Part of a small language model's weights: attention and MLP in parallel.
Each number is 128 + 24 x the weight over its row's rms, rounded and kept within 0 to 255. Layers, rows and columns count from 0. Numbers have three digits each. The size before them is the row's rms in percent of the matrix's.

# up: layer 3 MLP up, 256x64, rms 0.283, rows 149-248, columns 0-63
# down: layer 3 MLP down (transposed), 256x64, rms 0.135, rows 149-248, columns 0-63
up149 077:106109132141183144147115051137143102113128139128124144149137114163176118129125117113108115119130126112122131171136104116125104114111107185141138101119074115147155103161167092160139109137118128
down149 078:188080095089150090125154113136065142094161130179108059125138137106120104136104160156118120147124136147131107148124139141122134126123126158132125166122137124155126138119150151116109128118133138
up150 116:191177104137131084142110170161099132106121156104123128112130086135116109122133100147146138127110154156091154128144133161134132144088142173100120144141141171135133142141120121091120166136125165
down150 087:105136154141100149122163103106140159109120125159114150125129150151167145129057130124096156140135134083137093087138155119130181118096172104122147150143119135112135133089152113145130093111117102
up151 114:147123147173121127153113114079148141142144113128104108131111156085169125130121150099103116137146120079087124147129126102092162105124105172142139163138171106177132118144174150140138111149115126
down151 094:156107157111133125133134117151135151127134137098121154131172126100076099136168130154135129084119118166131093134155114147122131104139121099157143126162107054115125192101107143118130111111144140
up152 094:123138087142164131140095134134087123141154128130126138120162164110155115142118134128115108106180107114132156103183122136142138136066127172152136135171152118147127117133151126133143171102173165
down152 098:129113128153106128068173148147110096104125095130146154146085114097115138131147113127137169140108152130147108148088118124088145151168117151135133193083124143116135162124123114161128098128108133
up153 102:130120094135123119150089159127091117150135107123150107082176097112126134121121096080117104094117118126105113152128114172188109127120122136093134156150133121107159155164155122120126113175148103
down153 095:147107139114110198116181150153173142100100168141110132120089171136096123129135108158132111134120134153153116114136138120118162107132131124123137108147143107127069127126081106123129103100149096
up154 097:140138101146104106099078113113087068117194096116131111112143105118146103172121153102112115108127104111115105100126120132130094107094116130110177136121117105134129126141129134113070146122127140
down154 100:170107137170157120088146103116113152073149167154144114117142076085124154118113117165097147142120129162185151113125124125100113114092147116115149130116147127137127132091120121136156138091121136
up155 104:096135142131131146108123170109097116116125100133122124102129207097123116145154106115128166129110112113178172107135114133104116145105115120137164158125094120142132082114090140075153141127148130
down155 129:138126136168108101088123153097128126135100112138143101116154095125150141145176161138133140120137103106141141161119129162126109127120138070140104083098117165128167158090165098154137098103136151
up156 085:128138132139132141146128151148131131136151130165148116143138133098115144168164086117157182127128169099164122120181164176133146100185094125121120089118139145104120123119159111151153122147150107
down156 092:141117123142118131084132141155146158131119130138129132129114139139140121115110116136116062122078174092111112167157115092138124168115111133143196158136135125100145136125102107129066103147140154
up157 096:099175091084119153154129146168124141093140145160152092118158115119130092147137114104161119137127140130133097109108094133173147174147128093114135124119097126130165101138096097103121089108132146
down157 108:149155136128144117123166161096152141092138121158116148127117093103106144121137128115102117123145189151162101095132151129114190095131086086137120128123106106109125129125139141138079120159165101
up158 122:132127115127125160176184147148125130081123107108146142113138085108101123166126124161130136148148154177172104111129113141115091111102126145088085115168124097103147105099117103133119140133115140
down158 111:145162100133126146142167137130121115122085121117141122093121128109120129114095169125164116131118140132138122120122168130116163104085142161154181181057113147116119108160098127126112096151143111
up159 073:136139150114130139152125094106189120170136131185127144148140103113116112144112139139078129139110128135065152137101140146118113109079137176145114096134117178155155117134109126132141137131163138
down159 073:152112134143151135055132148111066147133127132143119123134086118135098135107137093099133099178104157139145129145156152146126167137150118133156102124132118112147128076166109166111142097128118134
up160 112:116120141116094108105144159124133071174138139181120127125120130145118159098133128079135120143127134157135115148147146110154079141151133128107141151103062135101136117149160150152103109123092093
down160 104:138111103137139136163140143139144133060103130070133121113129121102125098139142138142119088145112105112122135107137126163068150140143175163133126114159180136132105134099119132092136139126172158
up161 092:117157153099133110148164151098152097110098119144143126127110144144053138114143120134118169097135152117144142101132151132161125160150137135139105101128165165079121062159128135122123136120120106
down161 094:132166102134157120139139132129126124156115153135144057142142132123129168127075134139138110140059102081126104131158141152152102144114140125121092131107144132101105161150128134158109093103162129
up162 078:174146133074100103129147158104185111131073156088110112172124124160127116125119114140071159128103102128125134107098145133111140129117128139092098148135135130133127138102119089152138097148120121
down162 072:166089117094122078086148153106123145129146145132166110121146147126101124124094137102123092115079150152156076122121124111137175152127117146123088158161156131142155122123128116167126115144116159
up163 079:163128114153091131111137159101132129083126107157123140141119178145143150106146107150087127087161123126113156120140147169125149115148144097107131152141159121150101138135085089074119125127177135
down163 088:123098124123126085093155146155114093108147135172100128149113148149123147143153113119171107099105134125160163164094113114102123129121088156163132173132139095154162110091121137128101100112148159
up164 077:126147161140175132137149116184139183139065158135123127122144131167126131091154135156163109168146095153092105169124129139130129097127139141140138153103142158145141142128117133102166138118112119
down164 100:111127103153102131120136159075081128126145111178139138145145141092123128171149085114115145127125181135181130100119144145151110083121104097116165115151102118100129138140129150129103151155125106
up165 086:174120133096120160114117147106113101096117104181120119108102139126109122149160127107102122139159094123123140116136083129135125160116149174138164139126089101139157141166118162134094099166172136
down165 094:123111119114143134148165113091050133101093101111133137159113104157112128163136127142146097148100126099167150145139156173135156110116140142115115123144118128096143107148105094136120129138167179
up166 084:153140108144159154174127145120106105135112076118120109162147148175125170137086118163081128156130125150161096132136134103106110138094107136092126103113111149126099140116139109128081102139157107
down166 097:103126140113131130090131101145132125088133110125099131130152149099142099116129130141094148122095120091176152068138106164131122115123120115135153140189129163140135095138120142133173168086167132
up167 099:172160120116107149126099127111121144094172098127126091128103082084128101137133133168131127140126169113121095099115124162138122162144149132113161109080185111107117165134119116113095147138139129
down167 086:157135176150140157145162099109096136094143111117096095158107122136148123130115092162122147163105148113160104161117159173173134122123132131140115098139135122090094080130152112117099110122137103
up168 118:115145147158150119112118139117168126162126110172154118161157159090151109131133125080129093096147096118144122125101146150110121139110100174122128129161130119170057101127143151153116107122147140
down168 110:152146123141129148089120133169141106163128126068153139170115100162124135134174129136152130158105113120150132114119115105103112149132129098165136057097090081140112120130126140124162147123136113
up169 115:136124145068110116100153101111132155185137145156129165111114148083116117166130130159122165143147134118101102084156115144083137123109144119144126118170120097144131132094158113098169114131132130
down169 123:137097094150148111155106136140143109143168131124136108170170175113105120115147118136130159134175143110108184128157131093113094151126147098130115128142116142101127092127089090146132077128108111
up170 109:149125100137094138127099121116165131104095105092123106104108164139115148151134094111073060101153130125114085157143137154111112130105129093127106131105090098118135119144163107120131102105136160
down170 101:101108149077128092124164139129103084157148116171101118137155125109127092110148128171162168153158115128145143131111112141109098124148145130139166159131149137122116121107115149119128125096057120
up171 086:186121137116148122141156169127139155168083122136134154144118116116155127134119122116147127146123097151138157109135132110115140111173070117150123161125159085142127168106153096170164147092139130
down171 083:175108107131154094085148158118100148115130147126145108122092137111133131134140090132150115153091134122086120171105139161156165149126171146154118110154142089130114131129137082149121092093134159
up172 130:145148091113169150156121122123147132146108143160131111145046104092143129153110132168075150130126123103132136118137145133159100155127160118113158103101182126141122150155151133153129147130107144
down172 128:137142088164148133142171153108095113157130130120113115159095132131123083130180097162120097137111110119131079121140125137161139170091105127159131109110149112116123130178127174103128099110144125
up173 108:095134129135145128107109135137084114144120104173114095109110132086154150128149131115081156111100128069153082151119109122166140163106120082107140140143150124154152166126135138135160158131126099
down173 092:108151165126081151160145112087108137154080146105120110133108085150095138154103113139098105138137168179146124089104128148091138148124158147151107113125131147141135164101137148109098112147142134
up174 099:145109147070132148085137114123160122130088131099152147122075146127137128137204133141149124136164166141121106131143161116118150128157133137163153116104152136103093121092146097143097128138115140
down174 095:129129097152118187138144168161146084133124159137094096090125117158152146166124121126119138082101135083153126131139163149177151120116122120128116115141098106150136142137100111115154088103130099
up175 114:169127106119081157148135132157100141099122141068120147127144092124143102170123120113095126079148121124144106084151136115108135101148154153127166123101170113107128101098110125095149144146131156
down175 119:146157127128114137087162083117088147126082148119113122095146113118100155131154160157124190096103090121137146163123160106117142114120138112113158182102129144109134121139114144092125146127160128
up176 108:138105135102103165099095131121168141133096131141143167165152161125145148092140128139127151129162117139156186118122108116147098187151142125133145099135082108124122140117140183162142108130131115
down176 129:126150095163131123154133156075139130148139114137125130125145168139087148131169130100157123104089156090164148137130167118086121118119133119121125160126135139079084065134120141101108130151130136
up177 083:140123145157151139125145108138129148141109188134122118124122131144123068177143151148140134122160140106140146144130085156144106126102125152119140148149130107190122163165146100165133153077130095
down177 087:150101131131125119062161130131106179120135168129141116151137162153148125168104105103145071147090116123124119105116136120142163139145117135115114130162126128156136138082131123158077089107123149
up178 106:146110112123131126112083107123124136139140128114080096132123137111145089140110111110109122160098146140133108135103152128059140101128061120112180148132125103155126158136074131090123122126127164
down178 114:135125180111119183123157102118140184135073129137148143149111171146116091129099128151090120101110117149139074119129140136140135115131140129078134118154108108109126120154095089144149125132153128
up179 102:129125161188094150135126164122110110127081119147137069132114104135147157146110165112131136126149125111097107111099123085136094077131147146113113107128175097114164115112117147139127118110106103
down179 092:105135148080138126115067117135148127129165116132140174121129154154147073118154130121117154109117114151139144142133140177111140179108088097102112144111098126127090139143146112085117148148149148
up180 099:110138142109113092133118129148095070184105117162146131148103106146116097117147117102119171143128143097147092182116100121145097113109149110114123088174135116110138118103159112160140105132123114
down180 101:145116138154117098142088132124109113117134151120159120128103141141126175137158130168096120145108120131093140132168145105063099118130112154120115155064158115143117120165133134099093165154129156
up181 083:114109143124167082154115121098106130114092106114136089125106124112154101118154075129156127115152176125145143117140122114101150119183161066115120130145125132148108142128109163085106148126150142
down181 085:173102127120129052082137133140143135138123139125153108127141153158150134125092151116110124114043118112133134132123116115205135171130113143119135135088151130143132119131141131119127107121135130
up182 114:135090124115153152164128085140094100162125097102088185155132116113117107138131160141119127124121100144119101135136160162137129136101122126087145122162134161090149127131120132173145144186150114
down182 108:138129109100099126091108099191160118106126150152167131124142107113140128104146103109141163150145124147126116112129091114111168137127115101149099132117143083167132106068147168112143156125158148
up183 126:108157099136125109093119114114135164157152099141150173104162193107085133131145108103118119102180153103141137123120098127114104145137161109134128119096111090112132147165137148143092126160135113
down183 119:122096153068110089106155148129131139163128133143131096126101139154134145095169137168124157097177127080136122149140140142128141157094116129146094118115102110120119174075158122117121130141123142
up184 091:107125111121126141111159119138118130164094147145149115135141097113165077099121135169082125093112137156119122128104125110080190093137156127109162163133168133133116097105104112103126166128119138
down184 093:136102113112152119104160086166137153101118124123136158152125144166138115130128092127167097114091153156132075111136146108154129112121135169126152120134099093152121102123087123165076113133155160
up185 076:151111137142130142126113134176120133149126134126098158151180145162172154119117126085141152157156134136113108146173154178146092087106136150141151063112132121126113152129137128112155133159146132
down185 082:124086129117135108079142134114075150106132126171148069146151156154112128112126111115140142098092148126140115135141122144157169172133148149106098166159122143133128129125101113135083137121109176
up186 084:169153111132127165130178173121116103145096139106136146116119164140088116164085139150156145128145133129112121157123139114109147150130109138112120139175177099119152159140151117153163141127091169
down186 087:138107094123182112098120095133102166124128145142141117120139136083111183112122099126112101139118120135144104143133178143148167141135131131165075148154134133141155071117134123137115082098127140
up187 075:117141103118132120104114097120091129127114119085084145120150134173158135102112144130102126148175153182115144132125115154123079137102135098108129181170156089156107122095120105143141124147113121
down187 079:148076135112138104070131118161087161128110142164120106168146152131128137079121141121112125125097110134135131130123171112184186119139123154100087151141149128138134145116124111111099109118147144
up188 118:074122104078088148103158145128145141134121163148150155134118165168147115143122080133126159137127137161128142100104146100137146115110073109130102158104141122107127117160148108083143134155122148
down188 118:113191126138102124145060133108117146130114139161149138126099147158154145128157110114130098132098135178104110097150139103108142120159132087092149124134174136123127139132126107126103096159153095
up189 127:095189102153084154110181126147133087135093130092148156113129147102136114134155076138115119152115118158117157120109126082148145083128153148093151124126132098117123123118129154146131152112124118
down189 127:128154111145151148090143110117164164105156129095125157115143149096115115103111093124137149134116148129135129121146108127193122122115156122162145079186129115098095136130109131175128099104093110
up190 132:147118156113153158136133131123112146119112078163095090173115137124106126096102175104139158138084128109124135098155125117124149120138088144126167132155098150183124162130124147107160102097133114
down190 109:112143139160174144100132145152107132160122148122126121121145130115139096088107134084127106147140086141173155098117118120164108145068153183164092137136128147087114126136119118124129155120089126
up191 120:105125149121115180114184161114160133148153080127142143129130122162077146134161129137140162138143102177122123088141132125131138108142078102117113102139107108121155128131134120156121120134180090
down191 136:118091144089148110134131098146131149143121130081108122138116136148177119147140087139111107122115110193145164082108098116153112104119146131139150101111144146128173093120122186142128133150142114
up192 085:124115120126149142127111121121144151102141080149153136154078091116156150159142121140124110155096115124136131127165084131117107153086168130094176096128111156155125097110130121070107098122108139
down192 087:133085085136127100070148143131083160113106139110154122134122135143124165159108112137141127189120120129119091135162152166170183145108136150113096135134108117147143134098117134137096130105132132
up193 104:106129117093154131123118104161092107114123117107123136128143116102099098115149123170116087113112135193142122126155059128114170146130145125124114157152099073146139144117129115131078121128148147
down193 084:137127158140086145127131120102131130126086159163097138150111111147129106122078127133132086146077089129141114129145144157139152128101158160149152147144164121098135141118125114172109061133151113
up194 081:134143135112132117127122127158110113057103112146105137186106154089128115136127140129108122133140156122140113108148066159129133078152145134142110137116142118162125154131157082094109095167149125
down194 082:155105114102146142103160100123080133102135156151119090137114159156148133137078098133148129179059127114152131141163134129161164106127126128125099139156116143111117113116129137149107110178124106
up195 108:112098110122171159132115114123137100127164119107104124135140195085137114132117173151124125148117095121137110089138147098101121135162135124083105138133166147159098138126135123167084112128166152
down195 114:137110129148116124144108119126118081172109139146122124129169109150111153100087114104106137142097160117129166093123134125123139126103104153183112162106103148143114160132120189125173111133126081
up196 085:152138108108131130119119187137112092134143143126183121106165118095162099123164134112132135156099149103142136103141122119104174120121122119097129127076145170099151116141131099144123167085151154
down196 083:158112115104132100121141111091090179135113094157106101167107139155120146169134114103121109124098150118129096136121138195152160110138135120113078134163109157142139117124115139147115094132166143
up197 097:129152102158161136146096136165164175141138112109170164164151123141129166164179145155133141102099163132145162122125129168145084129157116145139118106118105123127139112146126129106137152148168114
down197 097:138106118104144134156095119091087132092127155124106166119150148126133125164095121086123162135112112126117100117124149125152179122127145122091123163167145111142176135098108140167095091118165142
up198 112:147128116087172093108095105109145128120162117140138117157134085109114121135162111083134147098112199127142128106134119126127126146152124085175136094122159123152121126141135185099124130116137151
down198 089:156114114196130151093119073166144146129088132129128129144116136121129119131097108142159117109082133131134130095108183123101129136112163132153092125117158146152123133105134149114077108123171136
up199 111:153149137173111133080118135166129100112107133123137107098113140147125105120113098136120072082109089126137148120108124088147094110114123149063116138100135161115101126133091101111089145140128114
down199 092:100116122081129137204139143079108131131132112128126155162149087090105128123147131094145169129147169131123115133123137143088132122139138115148134085154123090135136147112151141130184106112141108
up200 091:147105118114155160167139169162163167125123125135166162127163114171117112133144119122131149103113152120151123163130134139131122106135161155131121104121149105112139165116111198150164121102179126
down200 087:115111118133137130101111133119090119092093176100133129117147090107156090133123106093138124135103115124129099130169157097137183126150123167127127163139155157139178141142109137141095159127091162
up201 100:162126138138113103123137179170130154123112145142106123134152147164072159144128145120145161142130140155131106184120111127165117104144139124139125111163085114139141080092141154120100123097134172
down201 095:122099126099131153100102114116142119138123106125111147100114112105161101136122208150133117140115099085137144074168120119113148180153150111127155113106151129120085124164133117143156159146134132
up202 108:133148127119113112149101112128134158137165100087129133089154140116092120140136173131154152146138157141137162104140148167135145103128128100088090095131115143170151125116076114106128160160165091
down202 121:130124140191140129133106145120126105156115149130143124154099152102164156159150131145126126130094096107094094167087152098113117176125137127142109125079121144126087115163171113109115156108106126
up203 108:142127136132116164090149152153151074102088087110148161080137145117156119141129101107112132141152140113138155112162107125158156121125100168128175160147136103104145123079140131139107111148110134
down203 111:112100136137128116093188128123138134117154103065140130150101089162130105132087147171143085158129135124153113154145134156135139122139123112163126084080104153127161130127117108125106153117154142
up204 091:121183135125092100127135122117129133128123132121083146130118146156108181127141074127124132136134171077086122153152084107139153133116121134151162148147110094126123169123128120120101131102118072
down204 090:124114119132085100124152116121090123109132128142146172087165106116116170111139107129138118116088157119136139110127158129113104146114137196142178150145110137141090114123096165175115154102112131
up205 076:109138137159125103146124103120130128134139108151109157103146107136102170108138079147121142137134099171094157131099166144136111102177116157188158122101107097126111127084086131145141127113146154
down205 076:159080116132159116094144136119071157108122128141122082146112151146129140130095108144164113123090130116138107167156132149176148155142143145133089137146142112137109084123086106140091120136151156
up206 093:140122183109107131146093124103167143101106130120137154137097097136129108194117103146159140188102130112126151141115149123130132115146095118152140113101149089151099107117126139074139124099139154
down206 092:134123133146142132091137105152092134130117130152135141169126144117145128135132082129139110103101085155087104136152112093160153117157138126107101141163123128105173160114094123200113125084146138
up207 127:153110129113107117138095098130147127143161132129069120156146120117117133142153134133119161190094100091155113145123166130145135113090062133122159147127102127120117142146160113101118104121162090
down207 121:143130168132130092144156142159147122155098184147104097136119185134106094113126113125103109110168137105148141067129128141117114143141150146162089119146160128106133126112128080097112113120152120
up208 131:129106128118142129147096144146071154120109140155141102146117097078115132125120151152125165106110133139079117109134115118121123148139166137131134134158164100157123126062107086088111114106107167
down208 125:102118136142167102106135140110131100151139126120086105199136123152187159108115121168115101106118100128108100125113151094126114138167144161182114144123118144115123163152116123132096116119119104
up209 101:130099096152100134091128151126157127122091104165098093120101166168122087145083151131128163158119139113124148132121163151147137119134103124095156150084136162131136134149134111125151170118084117
down209 095:119133163095167123179133107103107119104141120121145168171140128112127175138186101115132078118155119106133120151138107106142080160134132101153117161166104115126129109109139106116090136117135120
up210 091:107127133118171144094109111124146139126125086162097137159120136124119114172139150130077112133132151120159100127138106167104165141141145106093180174123129107148124155132093182117108125131146158
down210 101:143149127091084135123118133112099127114108173166152093093136106127134176113118081095124096139121109118166096131135131166144118111123158124104148182172149130154128127146124106122147121117160095
up211 101:141159152113120147139125151150151119079117143150112123130108112145110156167116083148143150105120166154202141104093131143121088097119114132130138130162124133131133106123129112087152137065152133
down211 089:115089105120143181093106133126144126111138137138103144154126113152161140151119122159128073071125115122109111134102115167101164120160175114108146138146100150118138160110130116121123157132147071
up212 082:105176132148152133135086138114142128084136126083125141104157193157141113131145146137145157100130156132142123134125126116188123173121131113126110134128148143106152102133135086127177146136161163
down212 096:178117132132098093123152118095072162181122127175144088131108119111126162128135138162123150105129129116149094133136155128127147144129132117110094120106097126147103136147165163123122131138062127
up213 082:129128086119108096157109147085142160105146111110116104154122127114106109133094133125117131111154141130141153058135130179120128133137175125143176151128129088155081146126108142119113141152173138
down213 097:117120131154109149144130121129077098143146130161135115128146097154149158129107151122114104108082137110137098133146134077164140159077099143090117173123125153118154107174149093138117145128156101
up214 096:112144116124152111119119152145133099098154102175131099129130142080103101147187156176127088119122173157144123111148091119130167122149131161115157170133126140150162148141116127133125156141130157
down214 103:153129129126148105120135129129105131152143151134130112137127142105118139114096108095140049100067111134136128132130126126177150129125156129156091116184176113120124151139127156173123076140120124
up215 114:133092094128153147148119108104106116120142148142134111165132129096184126121120146155115107117086124060119096130136112094113084161152146106120102128149100109128153137148100116125162170094139104
down215 098:119143165111140111124112169174126132113144113123117109076132130123094102140135107096122149109183120182136129116119107140163142107114102143130163121117151163128133093099172138115073096147126141
up216 101:120123123115132151154111104090131110119136124101168146121131128112179078136063138174092113083106134147122137095140142154100111148125137125138169096121152110125110105109139095145152122078117121
down216 093:097167142127145091089164127122109132145148115106060133144105122122093153120164112090153144163162124122120114133160125100177129136105143117123084160128123141150155168137133134131098120146111094
up217 104:137187121144141168123104140133097138123133121128103160116116134125151113125164100127094083093180126147133146131130180154133174152138135144132139135127147115154110102069156133105096112159148138
down217 118:128101104134121151069110126141105081149168159119132117121149110115127113159160134091152129164122120109132140105124108065082160145106111143128191111143121107148164134144135145146128148132115145
up218 091:093109115124139116156130132103130159083139125101141131118143106125099170116182137146163147126126134064102154095115156129152113166151129126138079155105144141107100117148146109126106143076146138
down218 093:141146155138131135082134135128161123106102083148131085143090139124130098125136102129148114149124180139109154132113097099154113114162167141097138121131176116094139098133107161160103138088168140
up219 098:134120127157079145151171108145141133147165100129121149105092140122132136136156106141103112111149111158162128101154148129119152125105134144127136159199075132185109135145155151120154119154107117
down219 112:124156086138145128119123179136101139122132128134166123168161122103148101147101114076118149117100192117115110120097122137165124152124148135140157112099174109092142106106105114125099137126170131
up220 092:112111121159110173144168139170173116164108155121122128160129134122102134104152139155113169157143160136162149109117159164124123123185117144133125144115129109141155166151143158152176114117123106
down220 089:153101077143146155105125123087100171129129117121145128139130082102097126114093150126137130087105105125160148124110160107177157157141153150126086104154144144133150112124118120126123118169175102
up221 080:165106129112099129145159116113129124133127149135170149067124126140136138104141156115123148095137132134111151153113091148176099130150137167124142088167126133131168108169160165159131114114115078
down221 078:121107127120093134123098116093121123090148133136114082112153129170126120172117151103150084163096175138140122104139162147146138126118101133155101171126129159179118116142124102128099160091155130
up222 104:133130096107127143108085133151145124113131115125125170109114109134123129153152117130108100137097143121138124115145139111141185147142099082106172146170144123126149135120151080105141101052134168
down222 136:130110166163131133090139106080152100138158136102181143102124154098150155117142118153131114102159104162099087158141114110099114119115121143138103138119138114155113124079113114162146127178144146
up223 083:122149152109105124115120149142121142094147134159151134115155150094128118102171164120044110140132141168155174133147107112123149128138109113147125136132111186098141121139130130092125117165167141
down223 088:157098098127160153121151151125091169110078142142137072177106134120106130109099130125131106165110143105123117137133155149174188120122152127116075122161126101134120110139126126142114134119142108
up224 083:107147139142185130096081154128140127128124126092123130091138109117155113174152126103134138138132181115111148138134115135101165122161097129140149137091166116100157139086141097155131164122171134
down224 087:163105129121120115091140134139097127168157142177132074152135171121118130111126113131125117150088151158148104126157135124135161130137114127134069141161109117161128131100094110159129073110098152
up225 109:157130139125126136123148140132149136108164136174158117129139145142107179123161110138139152117135151119180135113123091109123083104128109130142076113154107103172104106115138189160089158107130129
down225 109:141122158138106167087140126158128156108087127081120142140113123111141106139120136130130106106115100127105093155104152117128167120134178128120170128074154119120076182127125119150121135174133143
up226 098:136134126124143107104128133130099103133073147137109132084113136170125127125123077132098078142137107145083116116168142105102126125114126152112114144121112146085121098133145084080125121116065136
down226 083:106114111144089118156106134120143125139172130180165137144146149087112125154143175108122146158119147119164118144100130151120074118130105088110124112104148076131109132107097159133120128141159090
up227 096:155159134113132132119118142112145101106140139109136077081125113117179097135132122121120108145137137103106180137155116121117074166080137154115124102139116147107129125106170117121183125117145082
down227 094:148083118064137132091148102108090179157117140117135119163113161134089134138154112119139125141093147142120131117132196147142155138143137099113095151108112133139108112102114124142111136141151171
up228 103:107176135122084131136165159133116108137165114130105125110105130151172114144112125113074139077110125129156139124085133116146133142136127167106156125158151132115115073076090130106120106116134142
down228 096:131107074112134133149071112104150127104152132187132138130125092134134153119134141138133090163132131121113125129161126104105132147081095094095081142156137144172157167150138105139102130131145140
up229 086:125113104160129120173097081126171143065129106153136108162117133120104138164142109142121126169153150103118136150105116126125142091161136134168116124141111081100133167127171133111144115145155134
down229 076:153060130105138105090103139163097152086140110156138129187115158153107109144128134108115114075098113103124116153158162144141167108131133127131115124144135124112122146141126144169123094127124163
up230 129:139108110104141113117163159146136116114122087170136158123088158105120100146091109139109156171127149090082128133111149126143159127129099156146131118137139105152145098110147146110163073143084113
down230 129:118116143073138144102107159159138101124088134081117090130147149137134154094144099109128115129138117126125178163122122136135164115122140137106152089128120116150099199094116144157125162103141136
up231 114:141156116102100095100075153124152077115112132127144120101084117111111129147133102160150112139138104110121154104110114146109091147091126141142096066114119137162101172142111153098146131134139137
down231 088:123124154098136134156146112156137181149135137137120137170131146142137133103113122057090106130105135106121099136126125093141146100173108120084151128174116112113158109099105148171126145099111151
up232 127:108151139156105183133167137152125090175103100125120140140099140130090180146157101110112116115171099106115131127115148103156114097083137093120112140143126118101140117106156117157097139127161120
down232 125:099122140105141162153154104134112113127146125126096141134154138126082083118123133109143144148130178153190126109152129149138127130104126090140172117162174107100134088107097088136098104139135122
up233 103:157116104126134139100141147121136171101171094171098102148111141100109079140120139155100136130084139135115149103162119169104157128126083140138154139104144135140097125095168114117139106138118171
down233 097:117133148121123107156170148137105075115139127111110115157142114110153147154088126156124113154125155120149109145134117111185115115113151143116155163141106149121154147100077110086099117164132074
up234 107:110076124121093102070097130108140120112117143085182121139147151112134095109141103137111143147086109127155105128105137181100111135130119147140111133098136093111088094121096151142132121151109139
down234 096:152155142130131174196150148162127100135133101143067153117107095137128115142142124104127107104164125141094124098147115062118130111137128092080159122139134149142151153138142124108133117112119127
up235 106:117149147135154138125148114132135136106113135106103106144096185063102135145108106105133144186153101168130168102107140086158150117120112128118145100095083102134130124135102146099120125110109115
down235 113:105123102164111119162090089142099139071099115108166126117157114130101142142112150130142186104150127128164166156165113131130123133130104127113122126135116159130144113073099131145129139098157163
up236 120:167162157111077151139114116115118142171127150131139132145128178108142136159137125178120122124149147156109136077110134092116113099158124176142129140123121120140068095145140117139105131120164157
down236 128:152119124131091134120129181138115125100131138145159117152130107118120181122186121102100134118144118130143128160127139133066101099152139132093130140110130100154073154134125145128115171109086162
up237 113:087131145126119147135125108137127149098158120130084093066155130131141120124113155132096146166136109131165087134126156159123141107147104112080162072111109087141142139144128118143132092140117093
down237 121:180145141086106104087137130158114135135143119157091103119107119190160109124111115131143118171140150091163128118092148147125144144158126163115119077136115140120124154131130120098088104152111148
up238 105:187127173131097075120085142097085125108134131092146109120106115150111128136124110144113099103099115107137083171111130139129084122132114157097142109151139124142105089115119154115143094128137155
down238 090:059142116103144189128149097115138082130130105137124156152164130130138141114149153122131150114156139144099149117148103075087151128138107116110131143101092126117124149131157131130124186143101109
up239 081:116134114132152112110116123116129136165105094136160167152100098104177109142132116168144135127141157154173122111140127156152097119179096115135144128101128159160140131102094136089105159074138131
down239 090:129111107120115164092133141143106141085074159151142100182134176141122133130120115090138094126101120090111131159123170170138152154099136155126083135133133115119104136111090136138145143158120130
up240 091:117129120115121147124122152144197131100135101175149120134129177117135159119161150145178076108115112138146137122145083124159150126076109129117113149104114120128154112126128122103098162104163119
down240 100:140117107111126144138114097097080125137164128107081136130140085175099132107120110127128132112111118140152139167162156150140145107128134092098154172173133146109151134161082098116164120151106133
up241 101:160126092106164159114140123128113141156111114153126149150149178180092112144095095122150146174143066118106112127117110169102101175147129117124137109158103127134150156136131154130132113126122119
down241 109:112161097139147140138103127123057130129145132143132100149132161155126183101149147102139158120104109113171129128153148093137142162101168102140116103113142091143134117118143106108149125067134121
up242 097:171121090127091119145132090086112113135093113125120140160138095124107100115071116129126154117110085154106173143106126109099113106099151134137111105133125152091083137092147128124098145159108136
down242 096:163159160122129074077112105123160118111143121155134127138133137116115164118113140145115095182113133117106110109117158123182109128140126121113095147101168130138102150152131095109177112119159096
up243 108:188096143140138136098137156155128131133090095138123130110104152158095108113127107155128093092120105141100150143136152160130176120139114112111127122145129154139105130095152139131093093125077183
down243 092:094145124124154156152105116115145067082171169117121090143185143125132109127136149100145144156148130097119125144132158114153101113135121111169117122108113098119166091144105116119129154110164116
up244 079:113173134125106186111130148131125118141134127116093168138186130143125128153126163121106159139138135153101097154102171165127087130126150093149137100112146171143132123145104132163120131141136180
down244 077:145119108111150116111165117117090188103118138161150108153144131120147121137100097129142096133089148131126071120156109156115160122154117166118074176154119108136108112124122133094114132128147165
up245 089:162094142113156102161153131108140127135126151143135154148116130103165188112132177106064134100134164139135146151149101147158118105126138115128091095137108123154138101102161151139117167133135147
down245 084:088087135118140116134147102129131127115141133107107105085147133139125143150084189143119103127102113133153110126152099135146143149137144139171113140148115107148109182134107127119118060131182156
up246 110:122105125181125079121097122134124136168117113111169118148132164075108139148100149117120128101132112149109105086112179123138088106151119122120112167114120136165140123132152166145137150133134179
down246 085:109155149083161173135172156136079123097141127147102154128130114152146121139144115133131121130130123119133144109121093118110154182119167126164155106096134098107124146137134112074122076136142096
up247 127:150084131080153157164144138145146143087149083124100151156096203161100138166138132145143127130128159102091116099139111145105136128131150113142131134128126151138103128153086142119130101126125142
down247 148:114116100093149126130070131177117139118129102127128129133168152126114160082176167109104131131109121131128159136138100091122160111137120114118150155111133143126144195119126156108131097083154115
up248 102:100138149137128119139144134153148127138153118120139150170157169142112111146159166126130129148122147130157113104114121108131064141177150149137177152133183154150113117140113107120182146144117172
down248 099:120108144122150177144114107145105150124098107136112159102132118111120121130118137138165135067152100126134137112137140137207193121114136099104125145149103136105157114116100129164130084128128110